Weights of a small transformer language model.
Size: 12 layers, 2 heads of 64, MLP 1280 tanh GELU, vocabulary 1024.
Architecture: LayerNorm before each block, learned positions, biases on query, key and value, tied embeddings.
Training: a variant of Adam for these matrices, 254M tokens, 7764 steps.
Each number is 128 + 32 x the weight over its row's rms, rounded and kept within 0 to 255. Layers, rows and columns count from 0. The size above them is the row's rms in percent of the matrix's.

# layer 3 MLP down (transposed), 1280x160, rms 0.0757, rows 77-114, columns 40-79
size [104 109 123 101 105 106 104  79 103  57  88 117 102 103  94 116 103 120  87  98  74 107  98  97  69  90  73  78  96  81 116  92 110  95  91 124  91  88]
[[121 141 153 100 128 190 141  61 128 144  59 122 109 147  96 123 172 138 147  98 138 178 130 155 121 135 122 161 134  96 132 135 132 151 135 104 152 164  79  96]
 [ 70 140 119 157 160 132 106 160 170 167 197 136  89 175 165 123 171 174 151  96 189 178 176 132 147 151 128 124  78 136 177 124 117 146 181 102 161 146 144 139]
 [136 120 131 108 106 107 133 167 170 138 182 117 164 105 133 163  97 151 194  99 161 145 136 100 150 187  91  93 101 128 143 187 102 140  77 160 131 109 149 179]
 [115 156 135 100 187 114 163 145  94 128 115 128 166 124  76 105 178 110  96 111 158 145 159  97 167 123 152 152 103 132 155  70 142 114 153 118 110 149 147 109]
 [135  76 102  93 164 125 125 165 137 113 136 152 137 128  73 120 123 175  55  97 211 206  77 169 129 189  77 120 160 158 117 177 122 135 141 143 150  94 157 123]
 [170 119 147 105 104 128 118  92 165 119  70  96 103  39 100  88  98  99 193 147 170 180 109 147  86  97  83 134 165 178 119 168 134  92 101 144 118 149  77 151]
 [123  98  47 123 145 120 180 153  75 135  65 135 189 187  96 125 112 140 165  82 181  76 113 118 124 134 120 106 139 104 154 163 150 125 120 103 109 108 191 110]
 [171 102 133 167 154 138 175 193  78 107 118 140 100 176  99 117 121 153 110 153 170 152  89 148 140 141  98 125 115 160 100 115 105  75 162 124 133 223 133 176]
 [153 102 128 113 152 149  89 145 161 130 167 103 158  49  67 122 119 139 166 121  66 109 122 118 134 113  89 145 166 150 123 123 156 124 162 144  89 134 113 157]
 [164 123  91 255 127 147 108 111 139  91 158  95 134 104 137 106 120 114  97 139 116  92  48 131 108 137 119 123 129  66 120 116 145 129 168 141 109 151 120 208]
 [207  84 141 180 126 174 116 145 104 174 161  91  95  94 146  81 174 113 138 107  90  99 120 149 110 133  81 166 101 107 132 125 162 121  75 124 111 122  94 177]
 [220  73 165  55 102 126 135 154  80 119 105 133 107 159 117  99 150  97 131 158  56  98 176 215 130 147  90 101 131 126 129 164 146 104 149 111 106 181 167  57]
 [ 88 133 120 161 125 117 120 148  94 135 130 152 109  76 169 121  76 131 167 123 193 103  93 126 152  90 138 125 132 110 179  96 166 124 102 179 133 130 154 111]
 [187 132 152 152 125 156 140 150 164 138  98 125 179 176 150  69 175 120 137 143 115 107 159 164 133 108 156 132 124 128 124  69 145 119 113 150 109 157 134 137]
 [123 112  89 153  74 146 150 116 125  65 115 109 113 115  82 156 162 204 187 185 143  99 181  53 148 142 118 138 101 151 126 176 116 127 114 146 155 204 118 149]
 [110  49  91 156 192 135  94 182 138 161  89 103  90 124 130 117 109 168  76  95 202 156 117 138  91 123  94 158 138  93 137 158  95 105 132  96 168 104 155 134]
 [123 136 179  83 109 130 155 145 133 105 123 170  73 132 153 182 112 129 141 115 151 202 140 115 166 122 178 115 110 138 140 170 113 137 159  74 146 185 149 130]
 [149 108 127 125 136 134 161 117 141 127 139 173  72 115 157  97 139 176 172 113 196  74 135 112 111 161 135 133 113 112 128 118 133 178 162 121 114  30 112 110]
 [163 117 106 129 151 103  69 115  75 116 167 168 128 121 149 102 147 125 174 106 100 124 104 131 109  96 107 143 104 175 131 178 129  72 104 101  98 125 148  96]
 [169  98 164 149 107  90 134  96 124  65  77 133 108 119 132 119 107  84 121 156 159 162 129 129 135 141 178 145 123 131 125 148 140 118  67 126 189  66 103 134]
 [ 94 205 151 196 132 105  91  97 118 185 131 154 144 166 103 150 120 199 170 129 127 108 125  90  92 124 116 110  86 146 112 110 110 144 129 129 132  93 130 137]
 [ 92 115 128  98 103 107 138 154 109 103 112 119 118 162  76 137 165 109 109 145 154 131 111 141 148  88 136 140 144 128  87  91 161 101 152 100 117 166 107 108]
 [ 99  83 164 112 140 155 159 137 126 154 125 164 140 117  82 104 130 118 180 166 165 120 131 115  72 115 174 137 178 140 134  74 166 114 102 104  75 171 169 152]
 [119 112 116  76 147 125 134 108 129  98 124 133 116 110 143  92 154  88 149 137 130 106 135 167  79 152 142 123 149 131 140 139 121 118 112  82 106  91 135  78]
 [144 158 105 133 178  79 141  72 117 142 159 121 148 113 119 106 142 153 113 153 118 145 118 125 171 117 156 126 147 121 129  41 104  97 141 105  83 133 147 172]
 [156  74  80 115 107 118 122 137 156 114  43 176 148 168 140 101 123 164 131 139  67 106 146 122  88 163 123 133 155 186 128  70  89 120 174  94  70 118 130 138]
 [148 128 160 152 140  89 161 145 107 151  85 121 160 154 121  61 144 128 173  83 118  82  78 107 139 140 176 117 137  90 139 156 126 142 129 128  87 156 170 125]
 [132 107 114 147 151 165 179 132  87 151  82 147 121  83 125 135 140 109 206 166 151 136 119 157  91 155 149  86 164  86 174 138  37 118  91 144 119 140 129 122]
 [122 122 131 135 121 133 149  86 176 130 204 147 143 107  98 135  79 103 174  84  87 116 133 113 157 154  56 174 116 114 101 157 144 176 203 177 153 185 159 120]
 [130 172 152 124 136 167  94 153 132 105 134 124  70 146  74  72 137 119 148  58 136 163 136 114  86 116 157 163 127 147 127 116  88 122 142  69  89 124 135 127]
 [ 85 153 128 117 154 138 194 134 144  92 112 126  88 154  96 138 172  57  92 133  95 157 142 184 110  86 206 146 113 172 124 155 160 155 155 111 164 121  85 109]
 [163 161  97 161 152 117  79 123 124 137 113 158 119  99 193 155  80 142 139 135 144 169 146 177  95 107 163 170 105 147 148  28 197 111 113 116  85 121 141 121]
 [138 191 169 163  80 148 161 148 119 125 149 142 138 113 148 145  93 133  84  93 127  96 166 160 120 176 166 157 147 144 136 117 189 131  69 104 128 148 146 155]
 [128  67  95 146  91 180  60 107 113 109  91 117 195 114 141  66 155 129  97 135 162 165 151 134 132 140 142 114 108 131 130 165 115 136 143 113  64 120 121 116]
 [175 156 103 197  79 151 174 121 154 111 192 122 122 150 149 129 111 100 189 130  95  49 170 122 124 138 138 127 195 172 117  56 133 118  79  55  98 110  96  84]
 [119  92 117 145  85 118 149 115 116 117  58 101 139 179 146 139  85  97 115 152 128  81 106 124 106 109 114  98 117  90  54 166 177 131 142 163 173 180 112 138]
 [139 114 118 108 133 145 160 149 113  95  89 107  94 120 122  71 156  59 105 119 164 134 138 172 117 144 124 164 154 154 156 143 156  98 147  97 124 121 181 127]
 [105 178 132 114 121 144 104 136 135  84 137  89 104 111 178 163 110 170 212  71 119 118  72 129 123 130  94  85 186 115  65 168 160 130 141 146 143 176  72  90]]
# layer 3 MLP up, 1280x160, rms 0.103, rows 78-115, columns 40-79
size [ 97 112  94 103 105 114  92  99  70  81 114  93 105 101 108 107 110 104 104  77 102 104  98  82 109  82  91  97  89 110  90  98 107  84 115  94  99 105]
[[ 74 138 162 115 124 129 139 101  92 108  67 188 102 126 144 135 130 105 167  75 126 147 140 185 160  69  99 136 134 157 143 156 156  75  67 131  78 170 127 161]
 [103 149 131 110 155 168 154 110 141 140 187  58  88  95 155 113 145 154 142 121 140 166 123 179 133 155  81 106  95  91 113  77 208 180 127 120 105 154  73 115]
 [118 123 156 124  64 109 128  98 129 171 115 144 136 119 127  68 105 229  94 153 181 144 138 149 150 139 125  99 140 109 133 116 126 135  58 152 134 139 127 111]
 [109 102 143 135  70 194 101  85 129 132  86 139 127 135 171  95 123 137 172 119 156  72 120 131 105 130 163 114 127 179 145 215 161 162 176 152 159 115  92 125]
 [ 92  86  75 124 119 130 134 126 126 213  89 113 164 117 103 159 132 150  83 196 167 142 144 116  18 109 169 112 139 121 141 134 131 163 113 142 128 131 137  72]
 [113 122 129 110 129 143 183 120 123 164 132  33 167 145  97 110 136  97  96  77  91 123 121 116 147 132  90 126 109  93 112 149 145 130  80 152 111 159 117 109]
 [110 109  95 114 128 134 142  93  86 136 102 153 184 113 178  85 172 175 135 122 127 150  93  84 155 114 168 143 138 118 111 183 176 129 158 102 116 175 144 104]
 [116 168 163 102 151 154 205 110  53 150  63 160 131 155 152 106  95 119 129  72 144 127 152 149 100 188 155  82 107 109 117 149 137 137 143 140 154 121 169 115]
 [ 92 180 172 112 100 148 157 126  89 104 127 146  93 151 148 132 148 114 166 138 148 129 158 178  98 113 121 124 105 179 144 138 138  79  39 107 137 167 134 148]
 [ 83  80 122 153 120 123 128 155 123 200 121 103 121 148  80 147 142  84 119 125 103 162 111 158 111 173 112  89 148 111  89 181 137 131 142 185 133 105 126  84]
 [105 148 111 123  89 154 138 112 107 118  72  94  81 104  97 129 106  95 116 121 106 133 129 141 111 119 114 195 147  78 160 207 110 156 106  90  97 138  83 139]
 [158 134 143 120  93 140 149  87 160 101 146  60 167 137 139 157 129 135 149  43 114  94 140 146  87 117 113  62 111 122 179 170 137 107 123  78 115 124 117 124]
 [153 142 109 126  63 139 152 112 140 150 105 141 144  57  84 198 113 128 163 150 134  97  93  82  82 117 126 118 176  65 129 128 100 142 108 174 120 109  48  93]
 [136 119 119  79 147 111 140  96 129 154 101 112 131 115 167  73 107 127 142 105 126 133 107  93 114  79 149 117 141  73 143 130 124  74  95 177 202 207  95 112]
 [126 137 192 117  80 142 214  59  71 163 122 111 132  71 142  44 126 136 102 123 164  66 133 132 141 110  74  91 185 123 169 103 172 114 101 213  78 119 122 118]
 [127 151  89 126 137 156  90  95 119  95 134 118 145  87 133 137 106 118 106 121 120 162 173 111  80  89 145 175 178 106 123 115 157 100 110 126 114 127 111 118]
 [ 86  93  93 102 140 141 135 113 146 129  56  95 137  75  99 185 134 132 101 143 106 133 180 154 105 165 170 109  98 124 132 119 127 195 149  89 164 179 125  45]
 [109  63 103 113 150 133 154 125 122 136 114 104 170 135 176 158 131 148 132  53 102 136 118 131  98  97 152 114  97  98 171 133 129 104 113 122 104 223  63 136]
 [ 86 138 183 107 104 145  74  62 104 136  83 124  97 117 120 177 113 108 163 100 121  82 167 131 139 149  55 100 109 151 137  81 113 166 131 119 186 173 140 108]
 [153 155  83 119 168 138  92  94 139 140 116 102 139 114  99 232 132 202  94 152  48 114 124 129  83 102 111 115 179  95 103  86 107 131 130  79 157 130  90  58]
 [113 121  98 134  76 123 192 151  63 166  79 119 144 191 122  94 121 125  48 162 114 152 185 206 133 143 139 156 133 115 134 154 146 127 116 144 172 163 139 128]
 [ 88 110 109 117  66 140 113 102 111  80 146 145 101 111 110 132 151 136 134 124 117 167 139 227 130  72 104 126  99 178 157 103  92  53 135 121 130 156  78 135]
 [112 177 143 109 111 126 128 118 160 151  88 106  90  52 143 121  96 204 125 123 109 109 145 133 155 162 111 184 137  80 172 123 170 162 116  92  66 129 112  86]
 [101 118 168  91  55 128 172 115  91 186  69 119 130 164 147 119 113 102  80 121 115 102 154 120 131 137 146 170 145  48 124 138 173 136 113 137 127 109 173  46]
 [135 128 158 103  94  96 197  94 155 131 137 166 137 122 203 161 116 129  77 131  79 165 145 114 127  63 130  77 135  99 106  88 178 124 119 129  97 134 158 100]
 [138 133 121 124 100 123 145  73 164 122  67  90 120  77 166 132 110  75  42 132 127 176  98 157 148  95 122 166 133 124 137 135 151  72  74 108 126 157 133  97]
 [ 87 156 113 120 132 113 128 152 126 195  44 133 102 102 106 168 136 107 167 111 111 174 129 115 171  90 177 121 118 143 117 151 134 120 181 105 124 115 170 110]
 [121  99 224 117  87 171 120  38  82 118  91 110 112  71 122  87 138 109 106 134 114  98 138 125 141 180 151 178 130 163 172 109 121 153 132  94 119 112 118 123]
 [151  90  85 108 151 138 113 128 145 168  93  31 131 117 151 114 133 119 126 105 155 179 112 150  95 107 152 119 146 109 195 113 150  93 151 132 128 156 160  61]
 [108  95 192 121 123 165 148 131 114 117  98 148 174 112 173  84 153 149 116 139 163 114 161 166 101 161  70 127 149 187 157 134 142  86 119 145 113 146 130 128]
 [ 69 131 109 116  65 104 144  60 102 163 143  88 120 145 102  98 152  97  94 105 148 145 162 160 136 111 146 133 122 104 125 146  82 147 134 118 142 100 161 109]
 [ 89 162 130 110 137 100  89 101 115 154 154 124 128 115 151 182 141 162 221 112 134 160 134 168 121  73 120 168  97 162 250  65  78  58  94 104 174 109  89  78]
 [123 159 154 130  75 136 189 180 114 158 102 125 139 145 144 110 151 178  92 111  91 121 104 138  68 149 102  74 177  69 116 185 121 152  85 169 186 193 109 137]
 [ 92 152 101 112 182 135 125  88 115 103 135 139  71  96 106 145 179 181 148 129 194 126 135 194 108 151 150  65  65 145 115 113 111 146 207  64  59 155 139 119]
 [104 167 103 101 108 136 126 113 126 122 109  79 163  62 121  99 126 111 137 105 155 181 121 156 100 123  76 195 135 134 149 112 179  60 120 164 149 169 119 113]
 [128  80 103 123  89 119 171 101 139 163 146 107 193 108 120 143 131 138 103  57 102 174 131 115 108  51  79 116 117 173 168 137  88 111 142  96 139 135  95  87]
 [ 87 116 140 102 128 137 112 145  87 106  57 121 118 149 114 162  83  91 128 157  85 115 108 130 100 112 143 120  71 160 145 148 126 113 113 187 112 158  69  93]
 [ 99 167 115  78 127  99 143 124 153 117 133 114 117 147 164  61 156 161 103  62 136 119 146 119  91 129 159  80 105 118 155 155 116 196 114 132 187 117  96 110]]